Each number is 200 + 40 x the weight over the matrix's rms, rounded and kept within 0 to 999. Layers, rows and columns count from 0.

# layer 7 attention key, 64x64, rms 0.278, rows 0-63, columns 0-63
236,168,208,234,173,192,217,176,189,200,210,197,251,195,178,192,122,175,209,226,205,221,247,221,198,224,224,197,213,210,219,200,190,215,248,235,180,188,180,208,177,169,196,178,204,186,184,195,204,209,203,181,259,208,156,170,176,245,211,178,189,147,232,197
327,165,142,222,238,175,271,190,216,161,174,200,187,178,227,156,315,208,218,219,265,177,218,205,176,197,223,220,159,189,277,220,264,189,213,159,183,136,259,207,153,204,213,185,155,135,278,175,212,117,153,268,182,197,162,254,107,162,222,212,111,234,232,179
222,154,224,235,170,219,234,160,191,208,187,200,219,170,201,167,187,226,199,231,246,209,191,169,198,215,255,171,183,161,247,235,160,197,245,219,187,200,164,207,216,160,185,192,224,218,162,200,203,209,159,209,223,209,222,165,195,245,218,165,195,155,196,200
189,261,194,237,234,178,196,210,186,205,165,189,169,221,232,229,169,207,191,220,267,185,267,153,184,163,240,271,180,201,160,182,223,203,232,206,215,202,243,207,181,222,195,203,232,229,202,197,111,173,169,189,218,148,182,210,178,243,153,172,185,250,191,194
256,145,164,242,159,198,165,219,257,209,190,244,102,232,222,234,221,112,239,237,147,198,251,144,236,180,167,230,213,151,194,290,241,214,187,229,195,207,179,321,217,238,230,145,181,237,242,224,261,256,137,232,164,161,170,149,239,217,135,179,145,255,155,151
199,188,159,207,201,201,183,222,183,174,179,183,242,244,212,239,239,206,198,189,165,156,200,218,238,167,179,265,240,174,178,190,213,191,194,180,190,196,211,210,160,281,164,229,211,198,223,180,228,203,216,200,181,174,216,211,180,148,170,171,215,238,198,190
271,180,203,211,215,181,273,160,245,204,189,147,211,239,213,207,135,208,216,153,213,131,216,202,273,212,258,189,245,193,250,125,99,203,178,236,183,213,185,204,201,245,211,217,223,215,170,158,247,245,204,219,246,191,248,167,121,177,168,141,190,206,183,170
229,215,229,201,206,196,242,208,217,225,196,194,226,160,178,174,177,224,197,252,186,218,196,201,174,185,241,180,224,175,236,229,177,155,178,172,201,189,153,212,216,184,183,181,237,214,193,167,154,154,199,167,274,200,219,174,206,234,212,192,206,203,198,164
158,238,179,284,160,216,117,215,215,207,193,216,186,226,184,261,237,194,191,197,127,184,243,160,205,190,189,238,208,254,166,288,244,223,115,148,186,241,142,227,148,234,140,242,201,310,221,218,217,205,215,148,188,164,182,189,164,177,145,184,201,253,194,212
215,192,274,248,195,196,167,145,146,225,185,198,264,150,118,182,194,173,226,216,215,197,228,162,173,202,219,159,209,188,188,271,207,208,213,200,233,166,84,197,236,207,165,190,180,163,184,210,157,197,227,221,216,211,145,171,195,277,212,191,166,191,222,295
192,157,201,170,188,322,174,148,237,229,132,218,203,194,178,241,161,190,234,196,177,238,210,120,165,149,216,196,242,208,224,205,238,284,187,271,175,240,201,192,213,201,221,86,190,166,218,209,184,180,222,195,158,212,213,175,184,245,197,203,216,206,197,185
143,119,168,238,216,272,226,232,199,118,262,227,193,144,193,190,183,156,181,177,139,217,195,221,200,236,222,173,246,251,242,222,194,133,231,180,181,191,168,232,177,260,199,176,259,192,233,189,239,196,172,237,190,164,201,208,220,214,231,188,134,230,191,158
210,236,208,205,153,205,222,234,233,187,185,228,200,171,206,216,251,161,143,214,214,272,237,160,196,180,233,248,115,213,154,169,274,137,254,191,185,195,125,225,204,195,252,148,169,209,257,150,181,161,208,148,269,185,233,133,204,222,236,283,265,201,257,93
220,161,252,205,208,160,120,279,177,242,276,220,164,208,187,159,254,69,223,257,201,210,201,108,169,157,296,216,229,148,201,219,306,216,219,206,140,217,227,165,222,119,278,194,132,178,171,188,278,234,185,225,259,202,68,177,183,209,145,247,130,264,240,142
178,217,197,268,221,176,156,239,231,219,263,214,240,196,193,253,160,166,211,216,223,172,139,185,118,188,220,217,229,188,173,196,246,223,196,188,186,211,244,202,201,216,269,170,177,168,211,226,171,234,241,201,152,179,173,189,298,163,146,222,131,162,210,227
225,178,257,226,156,278,210,139,225,231,212,210,193,201,186,162,236,209,170,148,165,228,185,129,251,290,155,190,202,139,276,195,135,164,189,219,224,180,207,193,201,190,259,173,189,236,222,196,182,214,112,205,145,199,224,252,149,221,202,240,165,230,165,251
168,224,157,220,173,139,187,242,170,245,211,89,202,187,263,240,200,241,210,190,202,219,217,219,231,213,183,232,154,206,232,203,162,206,185,224,224,206,222,239,168,176,140,182,192,198,163,182,246,232,160,170,196,248,257,167,248,214,169,192,168,202,212,174
139,217,152,188,228,254,187,135,269,267,180,215,223,268,244,174,214,309,130,220,143,75,270,269,221,227,152,207,179,194,234,169,161,220,233,178,148,164,139,196,198,261,213,208,209,243,223,167,216,121,230,211,181,129,149,183,112,218,219,285,240,293,217,135
175,246,159,221,162,202,171,235,276,217,245,230,164,241,202,255,143,180,157,253,102,183,294,180,248,136,225,234,264,253,207,222,170,179,166,183,179,269,78,185,217,248,164,212,167,222,251,201,154,267,263,195,182,188,183,134,171,231,177,175,265,198,211,144
215,183,201,138,258,273,194,240,207,188,197,167,247,131,194,214,159,143,282,188,217,183,187,190,245,189,198,244,241,95,214,209,200,91,216,169,213,174,244,203,238,164,226,214,167,114,230,173,160,160,184,137,261,202,194,189,230,266,206,223,220,145,184,158
159,172,178,169,172,158,189,211,230,240,114,238,182,230,261,155,174,156,168,138,234,216,219,160,239,202,170,130,222,252,175,211,174,206,236,216,239,172,245,193,124,211,179,191,337,258,172,114,178,260,229,175,323,194,187,185,243,213,287,200,219,201,142,176
193,129,183,229,149,147,186,263,222,192,199,267,135,217,106,230,222,133,234,231,194,211,182,116,217,195,166,232,185,183,256,201,206,194,243,183,242,246,238,248,279,182,191,186,154,249,205,199,148,141,177,172,215,275,195,181,255,202,224,159,157,262,169,146
100,245,237,205,211,249,166,232,150,265,181,209,279,142,165,162,184,183,180,227,208,250,205,260,173,174,182,171,223,208,171,176,186,157,202,191,200,179,186,159,186,271,158,166,206,172,183,230,228,201,276,209,216,179,282,234,206,252,178,190,199,164,182,201
202,190,218,177,216,180,205,248,156,213,282,176,171,147,198,286,191,167,287,181,193,250,100,221,167,148,158,183,211,163,199,189,259,217,169,264,201,163,239,169,172,253,189,157,169,257,166,269,181,196,151,214,149,226,252,230,286,170,225,191,198,205,206,216
141,154,86,176,202,253,195,279,248,229,216,253,195,183,178,206,215,232,181,191,218,250,217,316,195,110,178,195,149,172,151,163,179,244,230,205,161,254,225,205,151,123,243,154,166,188,219,133,248,181,252,183,151,190,259,232,169,207,258,299,250,176,190,150
166,219,133,179,120,323,235,216,275,218,196,205,267,158,237,178,216,199,56,135,70,112,260,220,260,268,62,199,218,253,234,190,101,240,159,210,174,209,185,90,186,201,174,237,274,229,195,241,156,132,181,179,170,216,282,220,142,286,298,230,235,224,288,187
279,163,238,215,232,191,158,212,139,214,199,209,191,213,190,227,169,212,249,201,250,224,295,164,182,185,227,178,175,159,141,230,210,218,187,183,205,152,175,192,201,193,228,198,202,173,234,266,217,158,206,199,169,202,207,200,191,174,154,193,173,138,233,169
176,145,237,197,227,216,173,122,243,140,192,183,214,182,211,164,169,225,122,224,92,221,203,229,218,184,168,176,200,238,169,207,180,201,219,202,194,252,240,181,191,215,201,243,213,225,201,247,193,168,227,198,234,238,237,215,158,184,185,231,200,167,201,254
198,200,176,188,203,141,266,224,248,197,223,115,184,219,158,234,150,185,248,188,216,219,167,219,227,109,170,221,92,176,199,241,268,152,189,155,206,176,203,202,195,202,263,153,244,182,217,195,181,160,178,236,235,242,189,297,216,129,246,250,246,228,145,233
170,204,282,256,171,201,226,169,129,188,198,245,212,167,196,139,207,226,163,192,232,164,176,193,80,225,179,204,204,199,155,225,224,248,208,193,258,163,229,227,227,186,136,162,190,254,166,137,213,263,196,220,221,246,232,186,210,169,231,142,241,192,275,201
178,125,210,208,245,172,271,200,154,258,254,184,170,237,185,206,175,132,179,203,251,191,169,142,229,184,182,184,202,202,201,261,169,241,244,229,200,218,247,200,194,226,185,174,192,197,207,250,173,263,124,180,187,230,252,217,177,167,206,266,135,142,185,213
138,236,307,211,178,248,254,142,219,104,148,175,223,145,191,195,202,310,224,194,210,200,173,219,208,192,213,191,188,254,232,195,101,205,208,247,175,196,259,126,235,233,188,169,168,125,222,134,186,146,221,224,184,245,203,234,152,191,209,213,222,232,207,192
233,201,210,205,221,225,143,269,218,163,208,222,169,190,194,215,208,184,242,164,183,229,192,188,209,211,189,167,153,233,197,166,172,218,149,126,201,193,233,215,210,226,210,170,202,149,242,218,170,217,182,172,124,197,216,145,263,229,208,168,254,210,210,203
166,225,237,160,212,156,199,225,182,185,246,151,211,185,230,209,167,241,174,164,212,201,241,179,258,230,206,230,185,198,182,143,236,162,242,200,143,99,173,272,186,279,216,190,163,215,256,213,198,217,165,257,237,139,174,250,181,174,282,148,184,215,210,212
164,225,204,190,198,202,174,268,205,174,190,209,200,244,161,208,228,189,207,211,189,201,213,186,229,286,167,196,204,233,153,243,238,231,113,139,182,192,211,191,183,237,173,199,246,167,229,164,195,253,224,180,176,176,180,171,260,226,185,224,166,225,196,157
234,190,171,206,263,229,140,265,195,140,255,171,169,207,243,183,162,196,174,189,196,206,248,204,212,169,292,161,198,186,211,214,260,129,157,244,211,194,234,283,161,143,167,148,189,264,201,193,191,239,216,203,132,170,187,210,215,189,245,206,148,270,227,243
182,240,323,168,198,236,192,189,232,229,179,180,161,176,98,122,198,163,250,157,208,226,217,138,219,208,210,182,160,179,132,253,221,199,185,215,141,233,208,326,186,247,303,203,171,190,221,113,245,145,244,222,134,207,176,177,276,149,122,160,234,239,176,192
175,224,184,181,192,242,157,254,230,177,172,174,187,222,205,222,230,178,238,184,217,200,199,199,226,227,124,205,185,227,180,235,235,197,144,143,227,190,193,202,190,256,198,192,200,141,199,201,191,202,202,190,198,220,174,178,243,187,150,207,199,213,181,211
202,199,230,184,212,227,173,206,144,208,207,241,187,222,170,182,215,164,226,194,192,226,216,175,256,247,155,249,217,214,230,233,229,202,161,139,134,174,158,222,177,209,195,140,227,139,183,164,224,249,217,192,178,189,204,159,278,268,160,108,208,232,208,148
203,195,183,181,225,205,112,136,198,164,265,187,226,243,164,232,204,257,206,196,150,185,232,182,180,168,249,147,176,149,176,235,189,241,152,192,208,202,247,194,184,201,164,241,173,206,210,254,219,217,237,172,273,198,230,190,163,169,131,275,186,293,183,184
215,222,295,208,183,263,149,281,229,188,198,198,149,169,163,175,228,138,209,167,250,241,271,173,260,253,154,162,211,229,153,229,260,182,166,147,179,184,195,250,170,260,230,217,239,138,162,128,183,207,206,162,100,161,157,201,241,181,128,147,224,232,210,187
210,222,154,203,199,174,163,222,157,212,196,182,237,199,133,227,214,139,185,203,223,198,228,167,215,166,237,157,178,195,253,253,197,204,174,174,161,227,196,252,235,162,192,232,153,222,198,224,215,242,226,160,250,255,189,177,209,260,202,165,193,197,157,156
192,148,107,273,236,209,211,44,222,155,157,186,207,162,232,203,139,224,177,217,223,220,137,186,261,214,145,241,172,247,173,152,120,248,224,305,217,255,168,152,178,160,242,276,310,200,210,77,210,191,164,222,124,251,213,219,182,167,200,203,227,203,261,256
185,154,251,136,207,153,213,274,204,204,213,186,224,148,198,160,237,223,110,201,221,189,180,226,174,237,214,208,180,219,213,226,221,236,247,135,163,223,170,167,149,212,200,303,197,257,170,223,190,220,178,226,165,227,190,129,232,150,204,174,256,212,176,236
176,199,176,179,230,135,106,193,232,198,230,123,299,177,237,107,295,306,131,248,226,245,290,222,155,177,202,241,169,178,201,227,222,193,238,254,11,233,198,245,150,237,246,158,225,212,183,139,163,270,249,206,225,168,204,236,78,217,203,223,199,147,187,188
179,142,226,108,192,186,243,210,237,231,213,190,236,196,253,160,213,185,220,247,224,207,313,161,220,169,170,164,236,251,175,330,232,161,236,111,194,264,198,198,185,164,252,135,255,171,193,190,177,182,245,104,254,154,86,120,138,228,111,236,238,224,206,220
231,245,244,127,161,226,230,166,116,183,185,222,230,164,242,227,167,196,223,229,230,248,230,216,237,210,109,255,202,168,188,195,165,196,220,216,164,201,195,207,225,181,220,275,247,209,183,134,251,238,161,227,135,104,135,207,248,181,193,154,210,236,195,164
312,242,231,171,185,139,175,215,243,206,133,235,167,232,213,193,197,157,239,145,266,205,229,254,227,252,233,245,168,165,195,190,246,289,212,156,175,200,147,199,157,158,184,92,272,254,212,278,148,178,151,175,114,230,214,215,155,191,159,251,206,190,175,206
190,151,167,195,209,181,221,264,170,225,209,196,172,212,161,146,206,263,285,200,131,242,191,177,107,182,159,135,240,238,269,227,117,157,155,196,254,231,195,214,173,224,225,242,252,194,223,162,196,254,193,224,132,175,227,265,226,217,143,215,215,223,199,229
161,123,175,168,207,170,142,319,243,155,188,188,199,273,189,169,189,174,122,193,238,192,202,201,103,302,208,175,270,175,75,218,193,299,174,122,164,214,210,216,218,156,246,162,175,217,177,213,177,298,217,232,230,301,247,159,220,291,230,206,183,160,228,172
137,168,232,175,226,264,168,198,103,209,201,204,233,206,220,126,268,149,181,194,140,103,251,146,167,249,216,283,249,120,203,261,237,221,193,151,240,117,201,198,215,158,147,224,191,254,167,259,224,157,226,182,197,171,228,241,135,130,164,292,214,251,191,240
299,226,181,155,207,218,173,197,210,240,202,168,241,173,192,180,169,227,203,209,267,154,210,159,209,251,184,175,208,190,188,200,157,199,165,193,212,110,155,208,212,216,204,216,164,261,272,164,219,91,200,172,173,246,184,216,248,181,228,225,205,150,201,205
102,239,173,141,172,133,170,236,154,231,313,105,274,199,158,230,290,234,195,279,220,213,255,249,184,133,238,166,252,252,309,179,193,160,98,175,250,204,189,192,203,132,143,181,162,215,246,265,158,208,216,151,196,210,198,240,217,137,179,240,225,228,146,235
167,223,167,194,235,203,206,259,172,249,199,218,236,211,215,127,208,131,175,145,215,160,189,231,191,201,195,186,230,273,109,200,155,157,179,192,259,205,207,162,144,223,152,225,193,238,214,222,278,247,226,208,263,129,258,166,201,232,191,175,192,200,186,175
156,274,212,158,186,179,181,193,209,208,230,118,182,158,121,276,180,195,232,204,248,213,196,205,215,233,241,225,187,273,215,248,208,225,155,200,293,166,176,127,196,174,230,187,187,166,209,201,181,231,141,231,162,173,201,172,217,207,233,182,247,220,262,152
161,184,175,131,192,171,147,309,195,240,273,163,167,284,247,207,180,204,216,179,211,244,219,252,157,217,191,141,253,230,228,261,221,199,168,230,256,164,134,242,189,235,191,220,180,241,147,246,200,236,195,161,177,155,216,194,97,221,126,234,154,155,203,199
213,160,170,163,325,253,171,213,189,177,172,161,199,245,154,212,184,238,170,211,205,212,299,236,225,219,198,231,155,195,94,230,128,236,240,180,219,168,195,199,149,206,284,197,205,190,217,217,158,199,234,196,168,157,214,135,155,161,222,205,238,163,182,291
221,227,236,182,147,242,221,233,235,221,201,239,139,156,215,232,208,177,242,251,164,252,129,151,191,125,196,230,233,157,223,268,203,130,196,228,215,176,195,231,196,168,125,221,188,204,290,183,128,295,289,221,180,208,217,222,257,134,236,104,165,152,105,182
210,192,214,225,220,162,105,197,201,211,184,196,233,206,109,192,165,147,213,227,194,175,218,183,156,198,206,213,222,213,159,167,212,166,284,185,208,149,278,164,167,150,241,197,252,246,194,247,204,183,237,217,224,208,172,250,230,193,250,260,141,146,239,185
224,223,245,152,163,198,163,204,213,178,182,175,224,195,174,179,239,184,184,161,213,171,173,229,240,249,196,124,135,193,244,234,195,181,278,163,224,191,207,173,158,188,192,263,192,213,78,163,221,188,283,242,213,245,201,185,197,136,223,139,296,183,221,237
229,258,171,155,217,236,249,230,197,191,197,129,148,273,210,213,190,212,249,136,145,218,173,188,175,208,253,251,227,306,179,241,203,115,167,156,198,213,222,195,228,214,179,105,179,215,169,171,201,221,206,217,132,248,170,245,228,241,263,213,129,189,220,174
193,137,175,122,118,188,173,297,222,233,235,242,211,201,148,213,220,193,153,223,172,205,227,154,211,229,216,166,149,101,143,238,274,274,204,219,182,189,127,291,186,222,150,192,197,167,247,217,151,286,219,255,309,168,202,165,177,132,237,308,124,174,274,142
234,177,269,263,254,202,241,187,199,169,157,183,243,200,220,242,227,298,202,174,184,166,219,226,254,194,141,218,199,177,133,196,91,162,188,194,199,244,140,159,166,227,161,186,231,230,168,266,232,185,205,168,145,209,217,190,196,194,210,135,184,257,244,251
229,222,181,224,217,158,221,145,183,250,181,207,125,215,187,243,193,282,248,125,215,202,154,196,213,263,191,251,231,162,206,203,207,111,218,192,215,231,226,115,191,178,192,206,210,209,257,159,234,131,228,146,213,145,222,155,165,282,168,211,263,187,197,267